Part of a small language model's weights: 17.2M parameters, untied embeddings.
Each number is 50 + 15 x the weight over the matrix's rms, rounded and kept within 0 to 99. Layers, rows and columns count from 0.

# layer 2 attention output (transposed), 512x320, rms 0.113, rows 207-250, columns 0-79
73 57 42 43 77 53 39 75 48 60 57 59 52 63 40 60 41 57 68 44 55 61 55 41 44 47 55 47 55 67 41 61 51 27 61 36 36 52 16 49 58 54 57 50 63 60 54 45 45 33 42 69 42 35 29 55 48 48 44 78 58 29 66 52 57 45 47 56 39 52 57 56 55 30 34 39 78 63 62 63
48 32 31 56 39 55 54 28 56 84 41 59 78 49 42 53 45 46 61 28 33 56 54 43 57 58 64 49 50 74 47 25 67 77 78 61 24 36 41 34 64 69 54 43 35 51 62 44 42 45 55 41 54 60 48 30 42 61 38 20 52 17 58 49 59 36 55 42 63 62 43 34 37 69 35 69 53 34 62 51
40 65 41 69 54 54 68 45 51 55 59 71 63 35 29 56 56 49 52 45 22 31 56 53 44 51 57 59 43 59 72 49 39 64 45 53 47 55 53 47 67 50 42 49 56 62 65 37 52 44 37 18 42 49 38 68 39 65 54 48 63 53 63 55 51 64 58 53 18 52 81 38 54 50 80 45 75 54 50 44
35 41 37 50 51 40 54 58 45 45 55 50 35 51 42 75 36 42 52 41 49 29 57 63 56 58 54 35 52 42 51 42 46 36 49 13 69 43 50 75 63 54 69 41 24 78 56 42 40 65 57 40 54 42 46 47 53 47 66 55 78 59 53 54 34 46 44 52 38 41 53 42 44 41 32 58 57 61 22 58
69 57 56 61 57 46 51 47 36 53 65 32 38 56 24 27 62 42 63 29 31 63 74 61 40 50 24 52 59 65 27 49 35 35 51 61 31 48 59 48 52 37 44 39 43 52 67 63 46 50 32 47 42 51 58 56 49 47 37 54 50 61 54 83 42 47 78 49 51 58 42 41 59 57 50 37 30 36 47 40
56 60 39 43 41 39 35 62 44 28 36 71 40 55 47 41 66 28 21 59 58 54 47 63 61 38 59 56 60 65 53 45 46 59 62 52 63 37 71 31 62 25 49 53 63 75 67 55 46 58 43 57 29 31 58 39 32 30 31 75 49 47 41 59 58 57 70 58 58 41 65 53 89 41 67 58 57 51 37 40
52 38 60 57 25 58 66 67 42 50 31 49 55 65 58 49 45 51 50 77 50 29 45 69 62 74 45 60 71 64 42 63 71 54 31 46 60 29 64 42 35 32 50 76 43 37 43 46 26 46 48 24 36 46 19 45 44 31 37 69 39 39 43 50 65 56 19 50 57 53 55 45 63 59 52 53 55 53 65 50
65 46 49 44 47 30 45 43 30 31 67 39 66 42 75 67 42 34 59 64 26 31 63 62 48 68 56 50 55 36 62 42 50 26 32 35 48 56 31 26 46 53 49 19 71 38 68 44 58 55 22 63 66 36 26 61 40 57 26 55 59 47 49 21 64 52 57 61 51 56 63 35 61 52 75 93 61 22 49 55
39 74 41 43 48 42 61 33 81 45 44 50 60 42 40 34 37 47 45 49 62 63 45 58 55 62 46 38 37 56 33 77 40 59 56 48 31 48 36 33 63 68 49 60 56 43 64 43 47 46 45 57 48 72 27 69 45 38 45 69 39 39 39 56 49 34 52 43 33 60 52 31 27 23 44 18 41 39 42 57
45 78 47 60 64 52 58 43 51 23 62 49 69 36 45 34 23 85 49 65 34 59 50 52 57 39 70 28 72 63 38 40 56 32 55 11 40 46 44 61 50 43 84 69 55 41 85 72 39 40 55 40 53 47 59 47 31 52 50 51 48 53 39 57 44 33 35 61 26 66 43 29 39 74 68 58 29 38 65 64
32 51 34 47 62 49 39 30 67 62 55 45 36 46 27 46 49 52 62 22 51 54 80 44 48 63 42 51 33 70 76 65 43 27 33 34 20 57 33 38 54 87 33 41 42 41 59 45 50 51 75 22 48 48 54 37 48 48 42 63 38 26 61 63 63 49 43 31 33 48 46 68 23 46 75 43 64 58 28 28
71 57 51 59 32 37 43 45 56 53 25 84 55 49 49 41 56 53 61 38 60 59 67 46 47 80 44 60 60 68 56 65 42 49 48 83 40 73 43 37 45 44 61 63 79 76 39 63 54 34 63 48 77 45 57 36 19 47 49 51 43 49 63 41 67 50 50 70 52 53 50 52 58 49 46 43 39 53 45 74
54 35 58 34 26 51 42 63 56 49 62 63 51 45 54 76 48 70 70 32 63 42 40 52 48 47 30 69 37 41 48 56 50 79 61 37 40 37 77 43 49 52 44 41 58 58 57 67 44 50 66 48 50 42 66 54 69 68 63 61 39 70 65 74 49 31 49 63 65 51 46 34 33 64 41 42 57 55 52 54
59 45 56 39 47 31 46 53 25 60 51 58 62 42 55 40 47 66 55 53 44 24 73 55 47 77 73 55 43 57 62 27 92 52 27 65 60 53 44 43 66 98 52 44 36 58 72 52 62 50 13 66 90 68 27 71 50 56 59 55 67 12 34 32 55 20 57 53 33 39 51 62 68 64 46 52 26 39 48 47
41 64 45 48 49 46 54 39 62 60 53 61 74 46 58 29 61 60 68 57 57 44 60 35 44 35 57 30 44 62 45 70 49 54 45 23 39 33 55 27 46 68 22 56 41 48 41 48 34 61 36 45 56 58 47 40 62 77 64 25 26 37 36 39 64 31 51 55 42 58 57 34 24 38 60 58 59 47 53 55
35 53 63 49 49 53 02 44 51 37 63 49 31 58 66 59 38 38 54 56 49 53 48 56 37 64 27 65 49 55 41 34 44 57 50 38 37 41 56 42 65 53 41 65 58 47 51 57 71 58 62 68 63 28 50 55 51 61 61 70 57 43 49 55 38 45 45 47 47 18 58 23 58 42 25 53 75 44 63 46
58 55 23 54 48 54 84 59 60 60 40 31 58 42 46 40 53 60 52 48 78 39 58 51 34 45 42 59 66 66 43 61 51 63 42 27 62 57 46 56 53 41 52 39 66 44 35 30 49 31 65 47 44 42 53 60 56 10 52 45 38 54 31 31 70 57 54 52 37 44 54 40 53 63 65 73 54 50 43 45
42 24 46 55 74 31 44 65 66 65 49 50 42 54 42 41 58 54 40 29 60 65 54 64 61 28 64 28 48 43 56 56 70 49 72 53 67 40 52 18 27 62 53 37 56 51 59 66 40 63 46 64 55 75 67 54 57 51 52 52 41 49 35 46 40 70 35 58 62 28 67 20 59 41 51 59 32 36 48 26
76 50 54 57 42 74 66 52 46 41 60 55 70 38 62 68 65 35 55 53 38 36 74 42 61 58 55 61 47 45 30 39 50 57 35 38 70 32 69 53 57 57 70 38 45 52 28 42 52 51 67 11 70 76 56 29 37 51 38 63 26 54 63 80 23 56 34 39 57 62 72 47 22 46 55 50 20 65 40 36
25 58 58 43 51 61 34 31 56 64 39 51 85 39 45 42 51 48 34 69 54 72 56 52 34 64 54 72 35 69 48 48 45 65 30 66 47 51 56 29 44 46 59 25 37 60 57 68 42 59 66 66 54 42 46 43 52 69 71 48 51 58 48 38 54 52 75 88 19 23 57 65 42 43 56 54 49 25 46 80
51 70 71 22 54 89 47 42 32 41 38 64 61 51 19 35 66 45 57 44 66 77 66 51 51 59 68 35 55 56 67 73 39 44 30 71 60 44 61 41 54 74 48 58 42 57 31 55 34 42 53 44 32 60 48 62 28 62 51 79 60 49 42 39 47 36 55 12 52 51 47 62 50 51 27 55 57 57 50 43
55 64 47 58 68 46 45 52 64 54 55 29 69 40 70 38 40 40 34 35 51 52 58 52 46 46 25 71 62 27 51 30 35 37 39 50 53 30 63 57 48 56 12 58 54 40 68 60 40 32 57 73 62 37 35 63 44 44 71 63 66 19 27 41 62 26 46 43 63 57 46 66 51 48 33 45 56 55 24 31
53 65 41 61 45 69 55 58 79 49 48 50 46 41 58 83 72 51 53 43 44 74 53 51 40 48 40 31 70 57 10 67 54 65 64 55 37 54 36 39 51 46 35 27 58 45 47 52 35 38 41 65 69 54 83 45 50 61 42 54 45 68 21 61 26 37 59 68 64 67 58 62 19 33 40 85 42 37 42 54
45 47 42 46 41 51 52 49 48 51 49 32 31 49 71 48 57 45 37 36 50 61 47 58 40 44 66 68 43 50 53 36 50 72 49 62 76 57 50 64 58 62 64 59 36 46 39 41 54 30 46 73 67 37 59 29 46 54 42 61 42 60 48 71 47 49 38 46 36 68 54 42 36 45 62 82 34 57 57 41
29 81 65 72 50 31 52 34 65 35 33 52 44 65 49 48 46 20 58 40 41 22 50 41 26 52 13 36 50 67 30 67 60 23 41 52 24 21 55 54 76 43 52 47 47 49 38 49 56 66 27 38 20 52 59 56 53 40 56 55 36 30 41 43 49 45 56 58 37 48 49 47 27 47 51 29 65 82 51 55
58 70 41 69 40 58 52 57 40 63 36 62 49 38 67 61 70 42 51 40 48 52 63 51 50 64 70 51 53 71 63 39 42 53 34 38 61 70 52 46 44 61 69 35 51 50 51 51 45 54 62 57 73 57 68 42 59 64 37 49 58 38 30 67 64 45 57 43 42 61 50 30 51 49 27 61 48 71 51 58
57 39 37 62 27 43 43 47 40 37 51 38 47 63 40 69 32 44 61 42 47 48 57 35 39 52 34 32 67 46 27 39 88 43 23 36 47 39 22 67 55 60 42 65 56 44 69 44 63 26 49 69 60 57 63 48 38 39 39 57 29 47 56 62 60 45 50 40 53 26 32 72 57 48 61 49 38 64 58 42
59 46 39 68 67 39 57 59 55 57 62 52 57 31 27 74 65 68 29 49 45 58 57 47 75 55 41 53 65 37 43 59 55 58 54 43 61 48 62 51 46 66 74 42 40 58 32 70 74 53 43 54 61 52 57 48 59 38 50 52 41 56 45 38 64 75 39 55 38 54 42 65 46 50 64 52 51 41 42 54
77 32 36 47 72 52 48 61 48 35 26 58 55 49 72 54 41 52 55 33 51 47 56 49 54 66 59 76 32 50 53 51 20 49 60 66 45 64 38 34 55 65 70 67 68 49 49 32 49 63 53 41 24 60 73 75 66 55 76 59 39 28 50 55 63 79 33 52 34 60 34 55 35 47 46 36 38 59 67 53
38 54 37 58 48 19 23 35 43 42 27 61 67 45 65 53 40 25 52 64 71 50 57 56 57 33 58 55 22 41 50 49 43 60 46 55 32 67 58 59 42 49 25 16 66 73 32 44 53 49 58 49 63 41 46 31 42 63 58 66 46 43 61 44 41 54 34 39 48 58 55 35 42 60 38 75 67 53 86 47
30 38 57 67 62 36 60 27 70 49 46 65 62 50 35 44 32 46 62 47 48 52 61 67 41 41 63 43 56 62 41 36 58 53 67 36 60 85 64 77 70 64 39 77 63 44 68 66 24 54 32 55 56 62 54 63 40 51 62 48 67 66 18 33 52 47 83 53 56 68 40 41 43 42 42 33 48 66 49 34
37 67 27 77 34 75 55 33 20 32 42 49 33 31 76 53 46 54 52 53 57 55 60 64 77 58 21 29 47 54 73 57 37 51 49 47 67 57 71 42 63 65 53 25 60 36 32 43 34 50 45 84 51 41 54 52 64 38 43 38 58 38 61 66 35 53 63 36 75 39 40 65 15 49 64 52 29 65 51 48
46 56 75 45 44 79 58 55 49 77 43 38 58 59 33 59 58 66 46 40 33 55 48 61 57 58 57 28 46 36 25 44 55 25 40 24 62 41 62 65 47 68 50 35 30 47 63 68 38 52 52 43 72 41 39 60 45 31 56 48 61 65 37 36 36 37 28 52 89 30 55 28 47 51 56 76 44 45 27 45
48 40 71 56 55 34 63 56 41 35 34 62 52 36 47 63 51 39 42 50 46 26 44 56 44 41 53 48 60 36 42 59 34 53 37 59 56 47 56 57 48 65 30 76 39 30 51 14 53 70 51 55 56 60 59 36 34 60 32 52 54 64 56 50 41 52 61 43 54 63 23 36 51 29 58 65 57 46 68 64
37 48 59 27 30 72 49 57 50 54 56 75 75 70 69 44 55 54 64 31 55 22 52 52 52 49 52 62 81 36 30 37 63 71 29 40 78 40 53 55 85 52 41 26 47 49 44 52 34 46 26 27 69 51 93 26 49 43 37 52 55 66 57 41 37 32 56 50 48 39 55 73 42 64 48 56 37 62 59 66
47 31 60 45 46 42 30 71 39 44 48 61 46 62 61 43 41 42 60 50 51 54 44 33 44 48 54 37 40 53 52 72 50 30 43 58 59 46 49 45 31 47 43 82 56 46 49 59 39 21 51 62 49 31 53 49 51 38 74 54 54 66 52 48 37 63 53 29 59 14 48 66 59 61 52 63 56 65 76 23
65 43 46 53 46 24 47 37 32 49 67 49 38 56 57 53 57 10 32 41 32 46 22 68 78 52 36 52 47 36 36 43 65 34 43 47 59 32 61 44 42 28 47 72 60 50 56 48 52 44 46 41 47 43 46 57 65 33 44 47 84 59 44 72 57 33 37 52 30 74 38 31 43 61 46 60 33 49 57 63
35 66 59 50 24 57 60 68 56 68 54 43 70 41 47 47 52 45 49 38 50 45 63 60 41 32 45 29 61 53 69 55 56 48 41 68 56 61 61 57 59 68 71 51 41 51 41 33 37 51 40 89 42 64 59 47 69 68 43 61 35 53 60 36 42 43 34 31 74 45 55 47 60 41 28 38 40 49 33 52
49 55 58 69 42 50 45 67 49 73 47 56 42 52 67 49 56 39 48 46 59 31 31 55 57 49 55 45 22 46 41 59 40 62 57 36 53 29 35 75 47 39 45 26 53 50 43 53 29 28 40 46 31 44 54 49 63 56 46 59 44 35 25 62 62 53 40 36 56 41 50 56 48 36 74 51 54 62 41 55
43 56 38 20 35 42 54 68 34 69 53 54 45 53 59 43 59 59 40 33 53 37 40 64 54 62 52 57 45 11 55 31 57 40 54 40 70 46 73 48 46 30 49 32 38 33 65 56 15 57 08 46 72 41 55 57 32 51 51 65 48 39 38 67 60 06 62 68 65 52 52 28 74 28 59 39 47 42 66 55
50 67 43 57 48 86 46 33 50 42 54 58 64 56 53 72 50 54 74 17 34 60 58 57 50 59 46 93 55 60 51 39 80 51 59 34 71 46 36 57 47 49 47 47 51 60 25 63 38 70 64 48 70 81 49 44 46 41 73 44 37 39 40 79 58 48 19 34 48 27 56 60 55 52 28 64 53 25 48 55
50 60 37 45 65 48 57 71 78 40 52 38 42 43 48 52 61 45 63 62 78 54 62 76 56 21 58 66 37 69 40 56 70 64 60 54 50 55 56 38 31 38 55 62 56 27 58 38 55 54 63 54 49 66 28 59 45 54 65 58 61 49 44 57 53 35 50 79 58 24 77 38 36 55 42 31 53 54 40 55
47 37 56 45 59 45 71 56 58 52 58 29 61 83 34 44 42 31 51 43 50 63 56 42 53 69 68 81 64 70 46 43 65 32 77 55 47 56 63 57 42 36 55 61 47 28 33 71 51 45 36 27 41 32 59 43 30 56 49 72 26 58 68 34 47 65 59 48 37 33 65 29 50 28 62 31 79 37 52 72
57 35 49 74 49 46 53 42 34 55 40 47 63 42 43 54 56 40 62 60 45 38 48 52 60 42 50 70 58 48 52 33 35 39 55 44 32 45 45 35 61 33 47 59 62 51 65 64 46 37 29 56 23 42 50 32 33 74 35 53 29 54 47 44 54 66 51 57 95 32 82 69 50 68 32 51 64 57 41 64
# layer 2 attention value, 512x320, rms 0.0933, rows 208-251, columns 0-79
46 49 64 41 42 43 61 67 35 56 43 59 64 43 59 27 60 65 49 44 50 85 67 44 70 45 52 79 70 52 28 34 42 58 43 49 51 44 63 44 45 86 48 72 49 22 49 49 49 61 35 25 70 46 34 38 68 48 84 37 16 38 91 34 55 61 73 70 48 55 47 38 65 55 67 48 41 59 54 37
44 57 47 39 55 38 72 51 52 53 30 48 65 61 57 52 67 61 70 64 56 50 30 65 61 73 40 70 67 38 67 41 50 59 01 39 61 31 55 66 30 49 35 44 60 30 43 45 52 42 50 28 59 69 54 58 63 55 48 45 28 75 57 46 71 48 54 35 44 36 45 56 43 37 50 74 52 36 32 39
15 66 61 47 54 60 34 42 46 52 32 60 51 34 69 27 42 42 54 43 55 30 63 56 72 55 33 42 49 55 66 45 24 62 73 49 45 49 51 45 50 40 69 28 74 50 74 56 55 37 57 45 40 56 49 36 61 45 32 39 56 63 39 69 55 46 66 41 38 30 55 61 62 67 50 58 49 43 30 39
56 46 54 49 59 47 59 61 51 28 60 43 68 77 73 67 68 41 27 41 63 43 61 58 62 54 42 56 56 49 35 46 33 46 39 25 72 58 54 38 55 45 42 35 51 67 21 59 44 27 41 59 55 69 21 41 24 28 48 60 47 54 55 46 50 47 62 31 69 56 65 32 42 55 48 48 68 41 36 65
65 54 40 63 49 62 48 45 27 52 36 55 62 68 72 30 49 42 30 55 52 31 38 42 61 61 61 30 55 81 26 46 60 58 48 46 59 62 50 67 74 60 34 64 33 63 55 37 59 42 27 41 43 44 34 37 47 51 54 40 67 74 63 53 53 65 65 40 59 37 45 48 37 59 43 63 36 63 56 50
52 72 90 37 54 42 46 32 82 48 53 30 48 38 61 32 32 72 48 69 63 48 32 51 43 65 69 37 52 42 45 37 50 58 49 47 42 67 57 55 46 44 63 58 53 51 48 67 45 52 41 44 51 57 43 59 43 32 50 55 24 61 58 38 40 77 45 46 61 37 37 53 76 49 50 54 48 53 50 42
33 53 61 39 53 41 46 53 63 38 54 55 48 59 54 37 34 48 70 75 64 53 33 51 51 56 61 39 52 63 77 45 35 30 39 63 44 46 55 48 44 42 48 42 57 52 29 56 58 63 31 75 44 55 54 46 51 59 30 50 62 71 50 38 60 83 57 60 55 55 52 56 66 43 52 42 70 55 62 25
52 44 63 60 39 37 61 51 13 65 62 53 60 59 55 36 38 71 48 58 46 45 63 54 40 31 54 22 60 61 56 81 48 49 47 31 65 38 33 70 29 27 35 38 45 53 36 55 56 71 45 46 56 40 76 44 43 40 68 61 71 45 54 70 42 39 60 40 33 34 41 47 57 57 78 60 37 59 45 65
47 51 80 26 30 59 34 48 41 59 52 45 45 55 49 68 30 45 31 61 44 50 19 40 56 47 32 57 50 37 45 42 51 80 51 66 68 55 60 61 54 48 50 50 57 63 46 47 50 31 72 61 42 52 61 34 30 55 66 68 53 67 62 35 72 70 56 59 66 55 53 45 57 70 33 47 64 57 38 64
57 36 47 70 54 36 63 58 63 60 59 67 51 36 55 46 54 41 48 48 60 40 42 51 41 72 35 49 50 50 48 49 50 53 69 53 35 51 37 46 55 69 48 45 61 67 51 48 40 42 57 43 51 45 36 29 67 61 40 47 79 57 61 79 53 53 36 36 48 56 37 58 54 63 44 43 32 31 64 52
71 36 27 41 47 53 39 49 62 54 51 64 46 35 53 41 63 68 45 39 53 43 55 53 58 58 15 59 70 39 59 51 15 48 65 33 52 29 38 23 48 64 52 68 79 49 58 54 55 61 64 44 41 61 61 40 61 68 37 64 55 38 36 53 54 51 57 45 49 48 60 43 72 60 42 32 14 47 47 62
51 41 33 39 73 57 35 30 49 53 57 60 45 31 50 49 32 38 35 26 52 74 48 31 37 39 19 26 57 50 39 54 69 64 39 43 62 57 42 45 62 69 34 54 75 59 57 12 51 68 64 44 37 67 70 53 32 70 15 31 58 49 52 48 57 59 40 26 33 50 53 50 35 60 30 72 57 67 50 53
34 40 63 54 54 48 51 57 67 33 44 44 64 53 48 42 58 19 72 85 49 55 53 85 74 57 39 49 58 45 30 70 12 63 34 65 71 56 54 55 42 46 46 64 39 62 66 51 46 41 36 55 53 58 54 36 54 46 25 40 59 47 37 46 54 35 32 58 45 51 30 28 67 35 48 31 52 23 41 06
57 40 56 67 40 41 53 52 34 44 45 62 51 40 45 57 32 62 30 44 52 34 61 44 49 72 37 68 60 61 57 32 56 50 49 44 87 45 43 64 56 43 49 44 51 51 50 53 31 21 56 44 71 50 44 32 46 45 40 54 79 50 53 37 67 84 43 31 49 58 55 36 48 62 36 50 51 62 40 53
53 24 20 49 32 58 35 43 61 60 48 63 35 28 53 43 38 46 60 46 49 55 47 38 58 32 63 31 24 52 64 50 55 53 27 50 42 40 52 56 51 39 21 41 36 53 46 26 51 60 44 39 34 55 76 46 30 72 45 42 52 35 37 53 51 48 53 46 32 34 62 35 45 45 68 65 40 61 51 38
45 38 58 40 65 45 54 61 47 23 31 46 42 44 55 35 52 51 68 31 65 40 49 42 54 52 36 59 62 53 36 51 40 72 36 44 43 51 17 50 34 39 59 63 52 30 24 59 52 68 40 44 71 58 55 55 69 42 26 61 62 50 66 55 28 43 68 46 69 26 40 61 53 46 60 52 62 63 70 73
50 42 38 56 76 82 60 70 55 30 23 62 68 55 29 52 55 53 64 57 28 32 32 68 36 53 33 67 57 61 45 42 58 40 53 56 47 76 40 63 44 56 65 77 52 55 53 35 57 45 39 50 45 51 54 40 51 45 39 42 53 47 70 58 55 59 70 72 72 32 62 46 78 58 68 39 50 51 59 49
46 58 67 38 40 66 57 45 62 56 40 57 38 58 54 38 27 60 40 62 52 70 60 52 47 56 55 52 69 39 25 49 37 53 56 51 52 75 53 42 51 25 54 29 59 21 54 53 40 23 55 61 47 57 38 90 61 36 60 54 32 67 61 34 26 64 57 71 49 72 36 50 61 42 46 44 61 39 32 44
59 58 36 39 55 60 67 69 67 64 49 51 42 65 39 85 75 88 44 39 53 43 49 55 57 69 47 65 41 62 71 50 36 72 41 46 84 53 53 45 38 53 43 77 54 68 23 56 42 59 33 60 39 82 61 49 46 45 38 47 34 63 54 53 60 53 60 46 45 48 34 36 58 67 51 43 52 39 58 62
38 60 58 48 29 64 42 50 34 47 52 66 59 44 41 45 65 30 56 39 68 51 28 70 58 55 45 63 24 39 31 48 33 53 52 68 35 35 44 66 46 54 63 32 34 86 74 72 51 68 53 44 50 37 33 61 46 36 62 41 60 68 58 38 50 62 64 34 50 16 49 63 58 58 61 54 56 38 47 53
12 49 63 46 39 74 58 54 30 51 62 47 54 53 40 35 45 65 62 59 66 79 55 42 63 59 62 55 42 58 53 42 40 31 63 72 40 40 32 38 37 43 20 23 36 44 25 35 36 50 71 73 34 31 46 61 63 55 62 43 36 63 58 48 54 33 25 55 57 37 46 49 63 54 58 26 61 53 40 37
57 61 47 39 45 58 32 40 24 34 13 63 45 52 58 50 51 58 61 14 51 35 29 54 55 61 47 71 56 35 50 44 49 21 70 62 73 38 57 64 50 27 14 26 71 37 38 62 46 78 50 48 45 52 58 67 30 38 57 49 56 41 62 50 56 31 65 34 66 35 66 60 52 55 52 55 53 78 37 62
53 53 64 57 53 74 56 39 47 39 56 18 43 19 33 79 45 67 42 66 58 47 36 55 43 30 37 41 29 22 31 49 50 72 27 40 54 53 50 71 43 49 37 38 48 60 37 42 34 58 28 53 61 52 46 43 60 45 50 40 50 59 62 68 27 39 52 31 45 22 42 33 67 40 30 45 58 53 26 52
38 49 69 42 51 54 71 61 49 30 38 45 42 55 58 58 67 54 53 33 52 70 26 62 86 54 44 39 49 57 54 32 40 61 50 65 33 65 53 47 36 52 38 45 55 46 59 24 36 56 45 38 57 39 54 39 33 53 50 37 66 26 54 69 48 43 43 75 28 18 48 99 58 64 63 43 53 48 62 61
38 40 60 31 64 60 48 47 64 52 39 31 42 38 44 79 50 42 54 61 63 57 60 52 60 83 40 55 46 53 42 52 27 60 57 56 69 33 54 45 42 46 62 54 77 61 37 60 35 06 63 40 47 68 00 67 62 46 56 57 40 60 63 41 51 57 43 45 45 37 50 37 38 67 60 27 52 66 24 44
55 42 60 66 44 31 58 39 48 53 40 52 61 57 66 51 44 34 41 64 39 36 51 51 51 65 21 30 52 52 50 66 50 52 43 65 81 50 50 39 36 40 43 45 54 70 61 49 49 64 35 68 56 54 65 43 51 60 44 55 55 77 59 46 55 64 50 73 48 59 48 46 33 42 28 65 50 52 36 37
48 32 46 46 39 48 39 55 56 67 53 53 49 52 51 46 39 77 36 36 39 41 74 46 33 50 44 62 57 44 47 24 39 33 44 57 59 60 59 54 31 31 41 33 61 60 46 59 62 40 47 57 49 51 82 55 55 72 62 38 56 55 58 59 60 56 57 35 66 50 42 39 57 33 22 53 54 49 31 63
49 57 39 64 54 55 56 48 32 23 50 64 60 41 23 38 23 69 37 48 39 14 71 56 51 45 17 52 55 32 41 50 44 43 39 66 30 74 46 25 51 68 62 45 52 57 49 25 60 43 70 37 45 70 51 53 73 76 32 56 46 77 47 44 78 52 68 46 36 62 73 85 38 63 45 56 69 53 50 51
38 78 52 58 58 45 49 48 40 57 45 74 46 48 38 35 39 47 45 50 65 44 37 82 70 45 44 16 47 38 35 48 66 67 42 76 46 52 41 70 44 42 42 35 36 46 65 28 40 51 43 44 46 64 45 38 49 72 47 41 52 44 62 41 46 42 61 44 62 56 20 72 52 64 86 11 37 47 55 48
22 58 45 31 51 34 50 61 48 56 66 47 59 44 62 50 56 65 73 12 21 47 31 53 43 51 39 62 48 83 49 70 40 57 36 49 69 32 48 32 50 81 56 50 58 74 45 28 49 54 36 51 39 68 62 41 45 53 35 45 45 60 81 55 71 39 51 37 53 57 64 52 36 54 47 41 49 64 35 60
58 61 57 27 28 45 62 58 60 17 37 56 44 31 43 28 25 42 55 62 51 26 70 54 56 42 10 42 20 36 54 58 69 42 25 56 59 44 41 45 47 51 31 51 46 53 59 56 67 56 47 33 47 56 62 61 69 62 64 43 47 74 56 53 36 76 62 61 67 37 70 55 47 46 54 23 69 27 53 30
18 65 55 59 51 56 75 29 63 58 60 51 43 47 55 54 49 27 51 46 75 47 49 56 69 15 59 30 53 56 59 59 27 56 50 81 40 39 49 36 39 38 79 30 40 59 55 47 52 28 43 50 54 48 10 75 68 55 56 55 11 72 28 47 40 47 53 94 76 51 26 60 60 52 71 35 39 41 66 48
66 36 34 53 25 62 54 53 54 50 56 56 60 35 37 44 43 29 34 12 63 53 46 65 67 49 23 62 65 71 66 37 65 57 50 45 52 54 45 64 60 32 56 49 37 53 20 62 58 48 64 36 56 56 54 42 45 46 69 63 56 65 50 44 52 53 50 51 63 65 60 52 56 42 57 49 47 39 48 51
52 39 85 36 45 73 61 41 53 43 49 55 35 44 52 37 40 49 69 39 48 36 68 66 37 53 42 39 41 42 38 36 33 37 29 59 45 30 41 36 43 51 40 59 25 61 57 39 44 60 68 62 47 36 35 41 49 46 50 40 68 51 48 33 45 56 41 73 73 50 50 46 49 41 44 03 59 47 52 57
48 41 55 57 68 39 21 44 75 36 48 71 39 63 39 53 67 22 53 45 34 28 60 32 36 51 49 51 36 88 54 51 27 64 66 52 44 74 16 55 59 77 25 38 43 45 88 70 74 67 48 65 50 64 38 27 22 66 32 61 59 77 42 77 55 66 72 59 36 62 59 33 52 45 60 29 47 29 47 49
46 64 32 59 32 52 72 58 38 27 36 64 56 43 39 38 64 30 38 48 36 47 38 65 46 31 55 40 35 43 54 24 56 73 45 37 24 65 47 55 38 21 39 56 42 67 31 42 63 65 53 59 55 29 64 49 38 29 64 33 51 41 47 41 69 34 33 44 67 39 46 47 37 41 52 59 40 55 45 33
61 42 53 77 63 55 55 57 48 51 31 35 65 43 51 62 55 34 32 28 64 73 65 60 39 73 40 74 59 35 65 54 64 38 55 41 57 56 40 47 48 57 81 20 43 73 49 71 36 62 49 48 51 73 36 65 42 54 52 23 25 56 30 66 53 45 40 35 53 58 60 59 68 42 34 45 62 38 49 36
45 58 50 57 65 35 52 21 50 49 15 74 29 56 53 38 39 78 50 67 51 65 72 32 19 36 63 46 26 87 43 50 53 57 48 41 39 60 55 34 47 49 36 44 70 63 54 24 54 50 47 32 53 79 41 46 44 39 37 41 59 51 59 69 51 50 62 63 51 49 77 48 48 42 43 57 49 37 55 55
53 48 56 50 60 65 44 50 64 43 56 27 58 64 62 49 49 30 52 42 61 42 33 66 43 50 56 48 52 73 45 55 43 77 52 64 53 39 58 60 50 56 20 68 47 60 38 87 58 29 45 79 30 53 35 33 39 26 52 52 56 43 45 26 73 34 42 49 51 15 44 32 57 45 28 40 48 54 63 57
66 75 49 74 47 45 41 49 44 59 41 40 46 67 47 38 39 32 53 36 58 55 44 28 36 29 20 44 43 53 40 44 61 58 35 38 55 67 47 41 42 58 66 62 52 48 70 62 39 52 64 44 31 16 48 54 56 49 54 41 13 47 20 46 73 63 57 28 43 68 60 38 51 64 61 16 46 49 43 62
43 31 37 38 40 27 70 48 37 46 35 53 54 54 42 58 59 59 85 46 43 40 66 49 26 50 40 49 35 46 50 57 66 68 35 70 69 68 40 53 42 51 20 63 35 47 57 41 52 41 74 14 54 60 59 60 95 49 54 50 48 23 45 74 56 71 59 33 32 55 40 35 47 50 58 43 45 72 41 64
59 57 37 59 26 34 41 54 58 49 47 59 35 50 38 45 39 60 68 91 55 26 44 63 76 44 80 69 73 47 64 43 31 57 49 59 63 56 61 60 57 55 37 48 59 48 51 64 58 73 60 70 48 54 44 38 50 51 32 60 49 45 64 52 52 43 49 72 35 45 46 61 47 51 21 56 41 66 64 38
49 68 56 51 50 34 60 41 53 33 59 58 51 59 70 56 37 39 84 50 65 45 49 65 73 47 47 48 43 79 76 46 56 28 49 46 42 55 49 47 36 55 74 25 61 77 46 67 47 19 68 56 54 71 67 43 56 59 31 58 45 57 65 43 37 73 65 43 49 37 62 38 50 45 58 56 59 49 56 58
28 57 39 53 56 58 60 63 24 69 61 24 38 48 18 42 28 47 50 50 47 43 62 49 53 65 25 68 45 52 56 63 54 58 39 41 50 30 50 59 37 66 61 61 60 62 40 76 65 45 37 34 60 31 14 65 38 64 49 61 66 55 36 33 49 35 51 54 68 54 61 50 33 58 38 56 71 54 45 39